config = dict(
    n_layer=9,
    head_dim=128,
    activation='gelu',
    norm='layernorm',
    qk_norm=False,
    bias='none',
    tie_embeddings=True,
    init_std_qkv=0.0271,
    init_std_up=0.0271,
    init_std_down=0.00639,
    beta2=0.95,
    final_lr_fraction=0.0,
    z_loss=1e-05,
)
Each number is 200 + 20 x the weight over the matrix's rms, rounded and kept within 0 to 999. Layers, rows and columns count from 0.

# q: layer 4 attention query, 256x256, rms 0.0504, rows 167-180, columns 0-255
# k: layer 4 attention key, 256x256, rms 0.0469, rows 167-179, columns 0-255
q167,199,194,186,210,194,209,217,220,222,218,192,218,224,189,225,216,168,209,193,191,205,208,168,180,195,209,170,184,201,214,199,189,175,218,181,179,199,229,200,239,201,188,204,173,245,184,207,189,231,202,173,177,199,198,200,191,210,161,218,188,198,193,181,204,207,166,176,188,170,191,205,217,203,181,201,191,200,203,174,194,198,230,214,180,202,252,166,207,188,194,168,232,246,208,195,174,196,209,225,220,216,188,211,182,222,195,198,167,202,210,192,154,204,159,202,190,200,229,186,226,206,178,201,178,224,248,194,225,193,217,221,168,210,207,217,168,204,205,235,181,212,205,213,183,173,183,214,177,185,184,191,184,171,202,186,248,184,257,196,219,210,167,198,208,198,209,228,190,201,195,208,223,220,169,190,184,189,213,219,220,161,178,213,214,180,205,197,202,208,177,194,220,203,222,232,225,218,164,207,172,223,199,183,190,160,212,220,224,198,227,214,237,228,190,192,194,217,170,208,164,189,180,171,236,197,168,206,228,202,232,173,175,200,183,193,185,181,174,196,189,172,225,180,250,198,183,190,155,193,215,252,197,203,196,194,234
k167,223,201,193,218,163,176,206,172,222,210,194,206,176,232,231,186,224,216,211,176,197,218,197,204,180,191,182,205,251,242,224,190,189,205,199,260,169,202,206,188,201,179,185,212,221,215,214,199,203,155,228,214,177,201,227,234,218,211,176,165,191,214,176,180,202,201,187,167,195,210,203,184,184,219,191,220,197,203,203,204,201,214,203,205,163,199,204,223,206,190,245,189,206,194,223,225,187,223,193,169,182,193,216,191,176,194,198,195,198,220,170,227,215,178,194,185,169,188,233,205,190,204,220,202,208,210,185,203,196,194,189,213,192,183,172,185,183,221,213,229,146,178,234,181,167,199,210,222,168,163,207,229,217,193,202,210,201,165,225,163,186,229,176,181,225,197,189,179,194,209,171,213,212,162,184,216,211,225,188,201,224,216,220,208,207,197,212,201,204,169,190,192,173,177,179,180,179,203,235,213,225,199,203,232,199,177,205,252,164,196,195,220,214,231,198,219,203,172,204,176,224,183,187,232,177,165,195,176,188,202,208,188,177,194,240,232,194,181,185,226,192,223,214,232,166,187,188,186,231,179,244,211,195,220,212,213
q168,223,230,180,148,212,223,187,215,212,182,224,199,186,210,215,205,226,196,227,199,156,223,185,214,196,209,238,183,233,180,193,180,228,198,209,225,204,198,218,177,201,251,161,182,217,204,193,207,182,212,205,217,197,225,183,190,178,181,211,196,228,203,233,183,170,205,194,228,199,176,202,215,157,180,215,204,206,187,167,201,178,192,196,175,196,175,240,193,172,210,176,198,185,178,213,204,127,238,233,220,221,156,252,195,199,176,219,232,182,151,190,217,213,178,193,217,190,161,253,205,170,191,194,214,210,212,196,197,187,184,179,182,219,198,181,211,163,208,198,175,175,189,241,200,219,211,194,207,204,209,208,204,173,180,221,196,198,169,211,199,228,202,187,218,203,244,202,198,179,182,211,213,197,188,230,190,223,195,182,206,228,204,205,199,251,199,183,179,199,203,180,206,202,177,172,212,169,183,206,200,215,224,215,204,204,184,193,201,228,199,220,231,189,191,194,183,220,197,206,198,206,193,208,191,188,187,213,180,211,223,206,199,224,157,198,173,223,208,203,211,189,219,238,186,207,199,191,180,187,181,210,203,242,219,200,191
k168,223,187,193,189,243,215,202,234,230,189,202,201,200,177,168,202,209,179,198,224,192,203,170,201,224,199,225,198,186,211,216,167,190,161,217,211,166,208,229,196,207,204,207,228,218,186,220,216,194,220,211,211,233,176,194,201,197,203,230,204,231,191,196,193,204,201,213,201,209,227,222,195,226,217,176,237,228,223,178,186,188,196,214,174,196,190,217,178,214,232,181,211,199,174,218,194,196,185,228,216,206,192,163,241,193,189,207,212,165,195,195,200,206,195,178,228,186,199,198,202,199,204,202,221,189,174,190,167,203,185,209,186,202,168,205,183,215,189,203,178,166,215,234,205,245,227,204,198,178,191,192,192,192,221,209,194,162,220,205,203,226,202,173,192,171,247,193,190,200,214,207,203,175,223,204,207,201,210,199,195,208,196,222,206,194,181,212,209,230,201,182,187,207,205,207,199,232,153,192,198,198,194,213,240,209,141,196,187,178,168,201,175,203,201,200,193,202,186,183,195,190,209,224,231,204,226,199,205,234,193,216,184,235,185,145,221,195,175,221,216,193,190,169,173,194,201,178,175,155,199,191,189,188,211,191,212
q169,220,201,199,193,195,239,229,205,198,180,210,199,146,202,186,197,188,207,178,184,170,174,199,211,176,176,184,219,196,197,216,175,180,195,215,210,191,228,199,199,198,206,204,238,176,212,192,212,203,182,189,197,191,205,202,214,185,223,204,203,195,207,222,218,191,196,182,242,194,192,191,225,211,212,202,200,252,211,233,240,208,204,214,197,195,216,240,177,216,190,182,201,216,189,192,240,203,165,174,197,210,214,198,201,197,239,200,189,170,210,202,187,165,201,199,179,191,240,188,191,231,204,214,204,192,173,212,187,213,206,201,202,184,205,176,205,160,194,195,228,217,229,206,200,181,200,214,175,188,199,180,197,207,232,191,201,217,213,209,209,200,195,211,194,178,203,206,152,194,197,211,187,238,232,201,192,177,198,205,186,184,201,204,220,207,200,206,161,205,194,210,183,216,185,235,169,221,244,208,193,186,216,187,208,199,203,181,201,205,211,171,167,176,208,213,216,201,201,207,217,219,183,194,184,197,209,186,208,219,202,195,228,208,225,172,202,228,203,214,209,217,202,161,191,236,178,202,197,200,218,186,186,181,208,201,185
k169,183,211,223,216,205,235,183,194,183,206,196,207,179,179,200,173,176,222,192,201,209,212,207,204,180,180,174,175,193,183,209,186,208,178,243,203,222,192,221,231,214,194,181,201,215,193,213,180,191,218,188,199,205,201,195,176,196,192,191,197,235,205,206,189,217,191,195,193,208,188,208,198,242,184,191,184,197,200,201,231,203,202,203,218,178,214,190,186,240,213,194,203,190,220,198,200,206,182,194,220,197,199,183,210,179,183,176,190,195,201,200,223,205,217,207,221,200,230,172,178,207,179,206,208,151,222,216,190,186,232,172,211,208,199,218,193,217,212,192,169,222,195,209,182,193,204,185,198,186,190,206,217,185,205,183,204,201,210,226,214,167,168,225,228,211,197,179,233,205,194,202,177,174,194,157,215,183,185,203,187,203,203,191,180,187,204,222,233,198,232,195,223,193,234,216,180,206,199,177,189,206,199,195,192,214,250,204,202,233,210,182,195,183,192,188,160,183,232,173,204,201,203,205,207,205,192,216,229,185,186,195,202,196,187,196,178,161,219,216,195,205,200,157,204,219,247,235,207,195,201,178,196,194,186,188,178
q170,199,203,192,225,197,230,203,226,176,223,216,196,206,195,225,226,173,217,206,191,174,206,158,169,201,252,213,215,212,204,209,185,192,192,201,206,196,191,203,192,197,189,206,232,212,218,181,230,213,197,214,176,206,171,224,194,249,209,201,218,250,240,208,199,199,197,206,216,191,199,228,170,223,202,175,198,165,226,142,178,194,203,247,189,182,216,185,194,195,206,188,192,172,237,200,202,206,172,195,246,196,195,172,198,178,181,197,201,211,198,193,200,202,220,208,230,206,202,191,217,182,200,197,231,207,205,203,194,171,198,218,175,209,174,225,180,223,213,204,152,194,205,217,163,209,210,189,217,203,243,184,172,201,204,216,213,185,231,198,201,188,206,217,193,186,204,187,211,218,223,190,213,154,213,201,213,182,223,204,202,225,222,219,207,148,180,203,212,214,196,196,213,190,209,208,202,210,170,195,162,188,170,210,207,194,204,231,208,193,186,203,231,178,200,181,221,156,200,198,196,223,199,194,206,181,204,219,181,202,151,203,187,182,171,202,206,194,199,218,188,204,184,181,208,187,198,208,168,188,186,207,160,191,190,196,220
k170,203,194,197,208,179,169,157,205,235,208,194,187,217,213,181,215,206,232,216,190,229,197,191,194,237,219,188,212,180,196,234,214,209,234,194,208,202,193,183,185,210,218,169,188,213,185,198,218,213,178,171,197,182,206,176,205,174,170,177,200,196,205,183,191,211,237,242,205,181,192,188,210,211,215,181,196,205,215,185,185,198,176,214,194,201,165,210,191,190,179,198,209,214,204,172,183,186,226,213,200,239,216,171,198,198,175,194,198,177,185,198,217,193,155,232,187,177,190,193,195,186,206,206,161,203,211,207,218,217,184,201,229,179,187,227,205,213,219,188,215,197,197,232,231,189,198,205,208,267,221,195,153,203,210,159,221,206,215,225,183,198,193,201,178,193,207,174,181,202,195,197,195,228,211,211,192,212,178,182,217,196,203,187,200,211,151,208,206,204,162,206,184,209,198,227,220,183,207,227,217,189,193,210,166,204,203,218,208,188,203,197,214,202,170,200,257,205,197,213,208,199,207,177,190,216,195,194,183,201,236,221,191,192,191,217,190,188,204,186,185,176,222,209,203,190,231,210,179,196,192,197,185,224,185,186,205
q171,184,202,221,231,195,199,168,191,192,208,215,230,189,177,210,227,213,196,233,201,199,217,188,179,203,217,201,228,201,209,188,189,183,170,206,190,194,163,224,184,196,190,199,236,188,217,186,210,220,241,200,219,210,229,196,210,220,211,199,229,172,218,187,195,198,193,213,200,232,188,234,194,188,174,209,205,173,236,168,174,205,195,197,191,191,172,180,187,205,201,200,199,173,189,196,175,202,225,197,230,219,199,174,184,217,216,219,190,192,180,201,201,199,210,175,173,242,173,171,194,190,200,220,189,196,184,212,184,219,184,223,216,240,218,182,204,206,199,157,210,211,226,194,195,208,193,201,189,207,207,213,215,216,221,209,168,184,214,206,178,232,214,214,173,193,203,189,196,165,202,200,188,201,220,206,189,204,198,217,182,208,223,182,217,170,191,221,179,192,199,199,203,180,220,192,198,215,194,208,168,186,206,212,194,219,237,215,198,200,190,199,230,185,202,204,183,207,188,212,200,205,173,197,178,214,202,217,199,216,150,222,212,185,201,205,188,201,207,212,199,200,199,217,199,201,192,208,204,211,198,190,187,201,194,190,193
k171,202,205,214,213,238,158,183,229,183,181,196,196,233,242,179,217,173,206,196,182,189,202,169,179,213,208,191,192,181,150,220,226,208,210,225,215,209,194,169,194,212,197,231,198,204,233,210,174,197,214,184,187,198,185,155,170,218,255,183,194,177,214,182,171,199,195,195,202,230,231,203,181,184,207,218,196,158,197,207,198,184,203,215,194,187,213,192,182,195,206,195,237,207,225,212,190,194,221,189,197,225,211,143,229,207,211,193,201,206,167,201,201,214,197,203,209,214,212,196,213,164,197,190,146,222,221,205,224,195,206,226,215,217,197,217,191,215,180,187,200,226,206,191,194,194,172,194,182,221,206,232,195,199,194,183,212,197,209,194,199,201,193,195,204,212,206,196,193,182,198,181,180,191,164,202,183,195,206,196,210,168,194,203,193,198,196,219,205,219,177,203,217,207,212,197,221,175,181,188,210,177,197,199,191,213,206,219,204,201,165,218,249,197,211,210,235,219,229,194,217,186,205,215,225,226,221,183,193,210,197,218,233,201,177,178,176,204,188,214,174,202,212,187,203,202,224,243,217,204,196,180,195,195,210,201,201
q172,196,204,192,150,218,225,200,223,190,194,240,196,182,196,194,208,208,191,190,161,159,234,197,198,207,219,209,197,194,175,216,159,186,190,183,202,205,211,221,183,182,223,198,205,199,177,196,216,190,211,203,231,216,202,192,194,233,217,199,165,206,187,233,200,180,196,207,219,206,172,184,197,194,215,217,191,188,168,214,178,193,178,224,193,211,163,205,194,217,194,191,185,199,225,211,200,186,194,189,209,163,172,217,219,194,207,180,210,211,150,198,177,205,205,200,203,164,213,203,176,189,194,205,204,184,179,185,192,214,207,209,212,197,199,200,222,196,192,208,204,204,212,228,218,237,183,206,196,218,220,181,177,191,236,207,187,207,187,223,222,221,189,213,202,208,196,202,203,182,221,216,190,208,263,198,184,211,182,202,184,171,191,161,193,213,214,197,215,182,209,197,192,221,192,213,184,212,200,195,161,186,193,198,215,193,218,201,210,241,201,211,191,196,180,208,212,215,207,204,223,173,188,210,180,207,201,184,209,214,193,215,228,238,211,190,196,184,193,177,200,207,169,172,180,240,194,234,228,195,193,211,219,218,192,210,199
k172,181,191,211,227,232,224,196,184,204,211,192,207,189,171,190,192,188,201,197,191,222,205,180,210,180,184,175,173,224,188,208,205,196,190,230,220,211,190,207,192,203,207,188,215,191,217,205,193,199,230,142,214,222,212,207,190,214,184,189,199,197,192,184,187,227,215,204,201,231,199,189,196,202,202,198,204,189,210,200,189,186,207,183,211,175,199,173,237,223,200,196,184,211,214,205,160,239,176,215,210,188,216,167,243,215,182,201,201,207,212,187,192,211,210,208,197,185,224,178,175,225,186,202,189,184,208,211,196,208,246,208,203,207,210,187,167,224,188,225,186,207,164,206,182,202,214,183,214,156,182,201,209,164,211,194,213,199,207,227,209,194,181,181,198,188,215,205,223,200,207,188,183,193,221,190,204,166,217,193,199,199,191,188,208,204,200,213,267,206,235,210,208,181,201,188,171,197,208,211,191,187,164,191,191,218,196,180,199,202,186,189,170,196,191,193,183,209,213,202,214,173,183,219,196,201,197,213,198,183,206,193,244,190,189,185,193,203,180,216,219,206,204,181,199,215,228,196,215,181,199,190,214,208,209,210,146
q173,135,204,224,189,184,196,195,200,211,245,215,200,177,223,206,211,194,220,248,183,156,205,206,189,210,216,176,197,190,199,203,205,183,195,220,204,191,212,207,180,207,228,189,209,180,216,157,183,195,204,198,230,155,165,233,169,206,193,169,184,211,225,235,218,236,196,205,214,223,237,215,169,227,194,196,192,139,203,178,224,194,175,252,201,195,214,175,190,203,221,208,207,157,154,213,156,206,193,180,217,194,182,193,204,200,210,171,236,233,208,250,185,198,203,202,189,233,213,176,153,173,192,207,215,226,203,205,190,201,175,222,210,192,204,219,191,227,182,198,204,194,211,216,170,226,201,164,226,203,234,181,167,228,203,224,219,208,203,204,218,191,190,206,178,195,201,182,191,190,199,197,196,190,238,203,196,209,224,206,195,222,232,214,188,199,151,199,182,197,222,225,225,218,206,193,203,237,184,189,142,187,205,200,197,196,217,182,193,221,198,197,246,197,205,184,240,173,208,195,192,237,210,211,201,201,188,171,186,203,165,198,174,209,214,215,215,190,212,219,186,180,184,183,209,228,190,217,198,193,170,205,222,200,207,194,221
k173,173,186,198,225,198,182,187,171,213,189,166,188,140,224,179,196,213,235,200,191,230,187,196,163,222,230,206,202,216,190,198,233,206,220,179,187,194,222,185,158,185,204,238,191,204,183,183,186,198,189,205,183,199,160,209,200,206,214,198,203,195,182,181,160,195,186,176,179,208,210,180,226,176,198,209,208,162,190,212,215,205,216,180,217,200,193,205,237,237,172,196,170,226,203,183,207,226,184,198,179,226,205,148,186,193,211,202,207,206,229,197,189,201,184,210,233,178,213,247,205,201,208,194,176,191,187,217,215,194,218,197,203,222,186,184,207,192,213,215,199,215,182,218,216,169,184,224,186,223,206,196,197,202,193,203,184,207,215,206,251,210,177,155,220,211,190,207,174,195,222,177,210,179,185,195,160,241,209,219,187,198,207,192,187,214,182,174,215,188,158,178,194,229,216,208,220,222,197,196,193,247,211,185,168,207,189,194,225,186,221,196,211,168,196,186,230,223,203,159,208,206,176,188,232,209,176,215,172,136,244,224,217,207,183,205,198,196,196,202,183,205,205,172,211,223,211,200,194,228,201,196,176,213,201,197,168
q174,189,198,198,199,227,208,166,197,191,196,209,189,175,213,184,217,215,196,212,194,169,206,162,209,217,210,227,207,209,172,201,191,190,188,212,231,212,165,197,188,187,224,189,190,175,224,182,201,196,204,217,224,198,181,209,202,202,206,197,182,189,213,199,185,195,207,220,222,228,181,180,215,209,193,197,212,173,219,190,187,195,183,217,207,210,171,241,168,212,202,184,193,167,206,217,205,196,204,201,212,197,193,183,209,193,209,181,214,188,174,207,210,186,213,205,218,182,187,202,175,192,206,237,218,152,170,200,184,222,204,195,205,214,219,203,211,218,198,188,206,217,213,239,181,238,215,201,193,199,193,189,209,208,219,202,182,198,196,190,214,224,213,230,195,195,215,204,197,176,226,204,184,181,234,191,211,225,179,199,188,221,229,183,183,219,198,206,219,189,206,194,179,202,199,191,179,199,188,183,186,180,214,205,215,215,216,171,195,218,192,203,188,193,193,204,200,196,214,185,202,211,192,218,179,227,203,201,200,220,185,223,208,201,186,204,205,200,196,205,205,209,190,205,188,197,207,227,227,204,199,186,205,210,184,209,179
k174,191,210,207,195,219,224,190,215,181,189,209,171,207,178,170,211,193,210,196,202,199,192,182,202,211,212,224,202,175,166,218,211,224,200,207,172,213,185,201,180,199,215,203,208,194,188,197,192,214,222,187,179,203,186,187,162,200,187,208,215,193,192,204,205,204,212,222,220,212,200,191,187,207,185,216,182,198,215,206,184,198,188,199,219,223,197,187,174,215,207,175,207,200,195,191,187,212,190,209,222,208,200,175,228,207,197,191,208,189,191,211,185,216,229,199,218,209,203,153,194,199,203,190,173,192,179,203,210,206,198,200,206,216,202,215,189,224,178,194,188,235,236,192,197,232,212,203,182,201,213,203,190,172,207,194,174,186,231,192,211,216,181,206,209,188,215,199,201,198,200,200,193,195,240,185,199,193,192,206,204,171,183,185,198,183,218,214,219,213,214,196,201,210,186,207,218,204,193,185,199,174,215,200,201,206,218,202,163,213,184,193,189,164,189,194,204,210,208,195,236,177,202,205,190,215,225,203,214,205,198,218,213,219,193,162,185,203,190,246,203,205,196,189,190,244,232,217,216,155,204,185,190,207,175,193,180
q175,213,201,203,212,193,199,213,212,236,242,206,218,229,186,215,221,169,206,197,199,215,210,196,169,187,197,170,207,186,234,179,188,177,213,183,171,193,217,200,229,205,168,212,187,245,188,208,196,233,189,189,164,191,198,204,202,222,174,218,202,199,203,177,219,212,183,172,170,178,197,206,199,206,209,211,209,204,187,187,198,213,235,206,185,217,243,156,205,187,175,194,221,249,197,187,173,200,198,206,208,216,200,216,178,222,206,188,167,195,211,178,181,211,186,208,189,205,218,176,229,226,179,175,183,235,249,199,222,205,216,204,191,196,198,217,184,211,201,234,186,204,192,186,201,173,168,217,193,207,196,191,181,176,210,201,244,191,236,208,201,188,187,211,214,209,205,208,193,208,182,211,225,227,150,198,193,189,211,211,211,181,181,224,212,178,195,190,191,223,188,205,219,197,211,220,227,201,170,208,191,204,181,184,187,163,199,219,214,182,218,194,225,218,185,198,202,211,185,208,182,203,183,178,226,201,178,202,218,183,211,174,176,197,201,207,190,200,172,197,182,187,212,182,236,203,200,204,172,208,219,223,190,211,191,180,220
k175,210,196,181,221,169,153,208,181,220,215,203,216,198,220,242,194,207,209,209,186,204,206,207,203,175,184,173,192,250,242,195,199,202,213,199,250,173,204,195,194,198,186,183,197,207,206,213,202,197,166,222,209,180,205,229,232,206,192,170,180,193,234,188,188,195,203,189,166,190,209,208,193,182,220,198,216,211,179,197,207,204,219,194,202,159,198,213,231,186,181,227,170,201,189,222,220,177,213,180,169,193,199,216,184,177,204,196,198,202,206,192,232,204,193,210,189,175,186,241,200,179,202,211,218,204,220,178,197,187,202,195,196,183,191,171,180,178,218,206,218,156,154,227,182,171,198,198,234,180,173,208,204,204,190,200,209,194,179,220,176,196,249,168,186,229,181,172,192,202,222,172,200,200,163,194,201,209,213,199,212,214,221,219,211,203,186,209,200,195,175,214,202,187,187,177,184,188,218,224,212,225,188,208,219,195,189,191,233,187,211,195,209,229,246,210,218,217,182,207,170,228,185,202,225,182,158,190,189,196,197,201,174,189,197,236,235,195,201,169,218,189,216,211,213,175,187,193,187,236,178,233,215,186,225,205,218
q176,196,202,189,222,201,208,217,196,187,221,210,193,205,186,213,216,173,225,173,157,196,201,186,190,195,229,162,193,185,222,210,186,185,206,201,177,200,206,188,216,199,193,213,203,251,205,217,199,216,206,179,172,206,178,205,186,228,190,210,202,226,212,175,198,189,193,201,181,175,215,211,180,213,217,180,199,176,192,181,209,203,214,234,186,200,223,167,202,186,203,198,204,227,256,203,185,207,174,215,201,208,196,184,188,198,197,185,174,196,198,200,163,211,196,196,215,190,224,174,223,210,190,180,221,210,246,193,219,200,219,224,200,201,187,232,172,205,201,223,167,200,177,184,165,187,168,203,214,214,231,200,190,191,209,170,228,194,237,194,193,181,197,191,202,191,196,219,191,239,188,190,229,200,186,192,201,181,228,223,208,172,192,186,219,148,197,203,198,214,188,214,215,193,199,204,209,217,183,190,201,210,188,211,207,177,204,240,207,167,199,219,201,199,174,217,207,200,205,191,181,198,198,194,221,197,194,193,226,209,201,189,176,195,200,198,207,168,168,202,204,183,209,162,223,196,198,201,179,180,197,222,189,185,188,218,228
k176,216,195,189,205,172,173,207,182,226,221,205,200,196,218,238,193,210,205,214,195,219,211,210,204,187,187,170,216,235,226,204,191,197,222,185,245,165,192,205,198,196,184,198,202,204,208,199,219,198,159,222,197,198,205,219,217,196,186,194,185,215,215,191,175,208,201,180,163,178,208,208,189,199,215,183,194,208,206,203,210,207,213,187,199,175,211,197,225,187,196,236,191,211,206,194,202,187,198,202,180,191,217,216,193,175,198,200,196,185,221,192,224,204,189,190,168,179,182,217,199,187,223,217,197,209,225,192,196,190,202,199,187,179,198,173,197,179,229,205,212,146,165,219,187,148,213,203,215,184,197,196,186,216,185,179,212,211,178,228,167,197,234,163,174,227,182,183,192,200,212,173,204,219,162,219,194,214,206,181,205,214,216,208,209,203,181,207,208,201,178,212,201,171,176,189,177,176,219,224,210,223,175,200,191,210,185,191,234,187,196,195,203,225,224,200,209,206,179,205,190,225,196,193,193,183,172,184,172,206,206,204,189,170,198,236,212,201,208,169,206,178,219,227,218,162,188,184,192,224,173,220,210,193,215,211,210
q177,218,190,191,184,217,168,209,218,193,191,213,181,239,182,203,192,187,194,174,220,214,149,201,203,213,184,222,184,192,204,193,186,236,232,166,159,202,213,212,172,205,165,238,203,213,179,237,179,203,197,191,152,203,206,197,221,212,171,223,203,218,211,170,170,177,183,169,175,176,214,237,201,197,200,184,213,215,187,208,207,215,231,196,187,203,195,205,223,180,203,225,225,211,229,180,239,188,204,235,186,215,213,200,192,195,169,209,216,200,215,171,200,230,203,200,226,198,169,247,257,202,205,158,211,212,213,195,220,193,214,184,152,193,186,224,181,198,216,210,177,198,189,203,188,205,206,232,209,207,174,228,211,168,152,233,215,205,190,198,187,189,211,186,220,191,198,196,222,203,195,198,224,174,162,204,192,196,225,166,211,195,174,218,178,193,219,193,215,210,180,192,193,196,181,216,201,182,201,217,246,221,201,197,211,194,194,203,189,180,192,189,236,214,196,213,184,206,197,169,183,207,213,186,216,203,198,208,204,201,182,198,206,182,195,190,211,211,211,209,197,210,220,200,209,187,194,189,180,208,201,201,159,182,213,188,225
k177,204,192,187,189,197,168,219,200,213,205,214,208,195,198,200,198,214,167,202,217,201,220,233,207,221,183,188,206,184,234,186,162,189,183,181,205,175,200,210,226,214,189,170,188,217,164,193,222,204,197,205,192,209,238,181,222,212,166,220,214,196,219,196,214,199,179,202,180,172,203,242,212,208,198,190,216,236,202,179,195,176,188,220,182,229,190,207,172,165,201,225,191,182,185,195,203,170,202,197,234,193,185,199,208,183,209,221,193,190,226,223,215,220,192,182,192,211,173,190,203,199,213,184,237,220,213,177,209,210,161,192,221,194,168,218,238,175,229,204,208,152,212,183,216,223,208,176,218,248,203,205,172,201,227,207,191,201,165,200,174,202,217,225,161,198,214,178,206,202,206,211,228,192,171,228,227,196,180,198,207,237,190,219,213,207,185,201,160,211,212,178,187,190,191,186,181,216,172,220,212,174,217,224,219,206,189,191,192,181,179,172,188,221,184,202,186,175,198,235,184,204,214,202,188,183,212,214,192,209,195,193,148,202,202,214,220,196,188,172,199,195,203,233,178,172,198,168,200,203,216,191,194,211,209,206,248
q178,190,186,208,229,191,179,237,208,167,212,180,211,189,206,201,201,160,219,158,195,193,160,197,220,199,164,217,222,171,216,214,174,212,202,239,226,187,213,185,230,196,192,187,213,202,237,220,183,205,177,190,157,199,206,208,218,222,217,203,231,195,218,205,213,212,213,202,195,162,210,201,193,203,188,157,201,190,243,221,226,201,206,225,216,198,237,222,203,199,182,185,210,208,218,199,216,199,162,156,190,224,214,192,211,172,208,196,189,200,229,216,222,186,217,218,222,193,238,195,229,229,206,207,211,190,204,197,209,184,212,171,199,195,205,205,170,199,231,186,227,205,223,190,149,190,207,201,192,183,191,203,199,249,199,173,212,203,187,206,196,165,190,205,192,190,215,200,188,205,173,183,222,212,169,198,210,180,201,196,196,201,201,215,194,197,193,197,183,202,178,208,179,204,191,217,192,185,202,177,198,187,210,181,194,200,216,226,194,178,202,189,183,209,207,182,228,145,225,168,182,228,228,173,212,230,212,192,202,188,215,163,200,188,170,198,200,200,191,246,218,215,232,166,225,179,187,196,178,203,214,182,172,199,199,200,192
k178,214,186,199,198,151,186,189,168,193,229,216,182,210,183,230,207,208,249,200,222,198,185,226,212,202,201,209,224,189,241,213,196,208,223,191,181,223,166,212,191,222,213,198,205,201,174,178,196,210,192,229,210,196,204,216,177,194,151,194,202,241,220,233,237,201,189,184,209,151,197,237,217,205,189,174,176,218,203,184,230,221,205,188,199,195,191,203,179,212,198,238,184,173,190,180,227,186,217,238,216,186,239,231,185,182,216,210,201,204,218,218,217,185,197,189,198,234,205,191,201,186,191,199,217,209,211,192,226,215,221,169,217,181,191,212,229,180,215,196,174,193,189,177,185,193,189,206,209,255,205,165,192,204,194,200,162,220,192,203,178,191,182,223,207,210,235,182,210,204,204,226,206,213,206,188,223,225,174,206,177,221,184,189,198,194,192,171,181,157,182,196,222,207,212,212,224,220,212,204,191,179,210,205,188,182,217,199,191,205,215,193,212,164,176,217,185,176,176,190,183,217,218,158,194,193,201,215,196,193,185,225,160,188,215,233,182,146,221,195,169,192,199,225,198,184,193,190,190,223,218,200,187,228,167,153,211
q179,198,215,198,189,183,208,190,164,230,191,214,222,179,201,212,165,220,169,218,189,191,174,211,229,193,190,198,170,211,191,197,195,228,202,173,191,183,228,237,198,221,224,179,207,178,140,190,174,196,234,181,237,151,197,180,192,168,163,200,181,210,176,212,190,217,191,178,223,212,221,203,201,173,179,197,203,222,146,210,210,232,177,184,164,202,191,233,228,197,204,227,209,236,162,208,183,156,227,209,186,190,190,262,192,220,202,208,205,230,228,202,164,184,171,196,186,158,216,215,182,183,204,211,190,236,228,212,192,209,174,210,199,202,203,204,196,189,200,221,220,198,184,205,251,194,172,191,185,203,200,176,185,175,185,241,212,213,177,208,204,195,189,191,225,196,226,214,194,184,215,220,194,185,212,215,181,191,196,203,196,204,200,201,182,232,183,180,197,190,229,206,228,225,178,194,221,216,195,238,195,179,220,182,200,205,176,155,207,216,203,188,238,179,207,199,184,247,209,222,212,192,218,197,202,180,193,201,205,235,234,189,207,217,203,191,192,202,187,237,193,188,183,199,193,215,200,198,178,188,185,206,211,191,247,181,197
k179,194,202,174,204,231,222,219,198,169,215,198,229,132,191,175,197,198,180,213,197,208,185,208,183,180,210,194,176,197,194,183,178,167,166,218,216,170,216,200,210,191,211,212,203,198,198,204,201,186,201,206,180,218,172,225,209,215,221,198,221,183,189,186,176,194,164,186,193,209,222,198,227,210,224,206,223,203,214,201,191,159,185,174,209,210,227,200,217,227,216,191,198,186,199,197,221,207,176,187,199,185,174,179,224,185,229,195,205,220,201,169,193,224,198,204,200,183,216,218,211,210,231,211,214,187,185,242,189,190,217,189,225,207,206,197,223,208,192,202,177,166,189,243,179,218,205,220,179,163,190,211,227,209,229,245,194,180,199,218,248,201,181,187,224,186,211,218,202,212,220,202,200,148,205,193,175,184,224,207,172,198,200,177,181,211,210,210,207,195,228,200,201,198,212,224,181,235,183,182,159,268,197,190,231,198,181,216,210,191,183,183,185,198,201,189,202,195,218,190,195,211,187,234,243,216,186,191,215,170,178,200,217,233,171,160,199,198,186,216,211,217,183,162,178,226,199,196,198,177,208,183,203,190,247,228,184
q180,207,225,185,199,173,200,181,190,209,236,196,229,211,205,198,188,211,228,252,212,232,203,215,207,177,198,191,173,209,240,178,203,177,210,196,202,176,209,186,223,217,159,208,198,199,176,201,219,210,193,198,194,167,196,197,188,213,181,193,218,193,206,198,217,235,206,171,167,183,216,206,192,198,203,213,187,231,213,166,202,192,210,191,198,194,232,180,228,214,194,198,211,213,164,203,192,181,213,182,215,195,198,196,199,218,180,193,185,211,228,191,242,204,189,192,167,199,206,188,189,224,196,228,183,237,216,191,188,205,189,194,213,182,193,192,198,194,191,232,188,190,213,189,239,193,186,187,216,184,209,172,186,230,216,204,223,175,230,191,191,192,193,201,192,207,199,201,192,204,179,203,196,210,166,197,182,212,213,195,231,199,193,221,202,181,187,196,167,221,190,196,223,189,200,207,208,208,202,258,190,217,207,176,201,187,178,209,196,177,195,179,234,197,206,175,174,179,197,223,208,209,202,205,212,173,185,215,189,196,179,192,193,171,183,218,196,208,192,180,192,184,220,192,220,170,216,190,156,194,187,211,192,212,220,183,212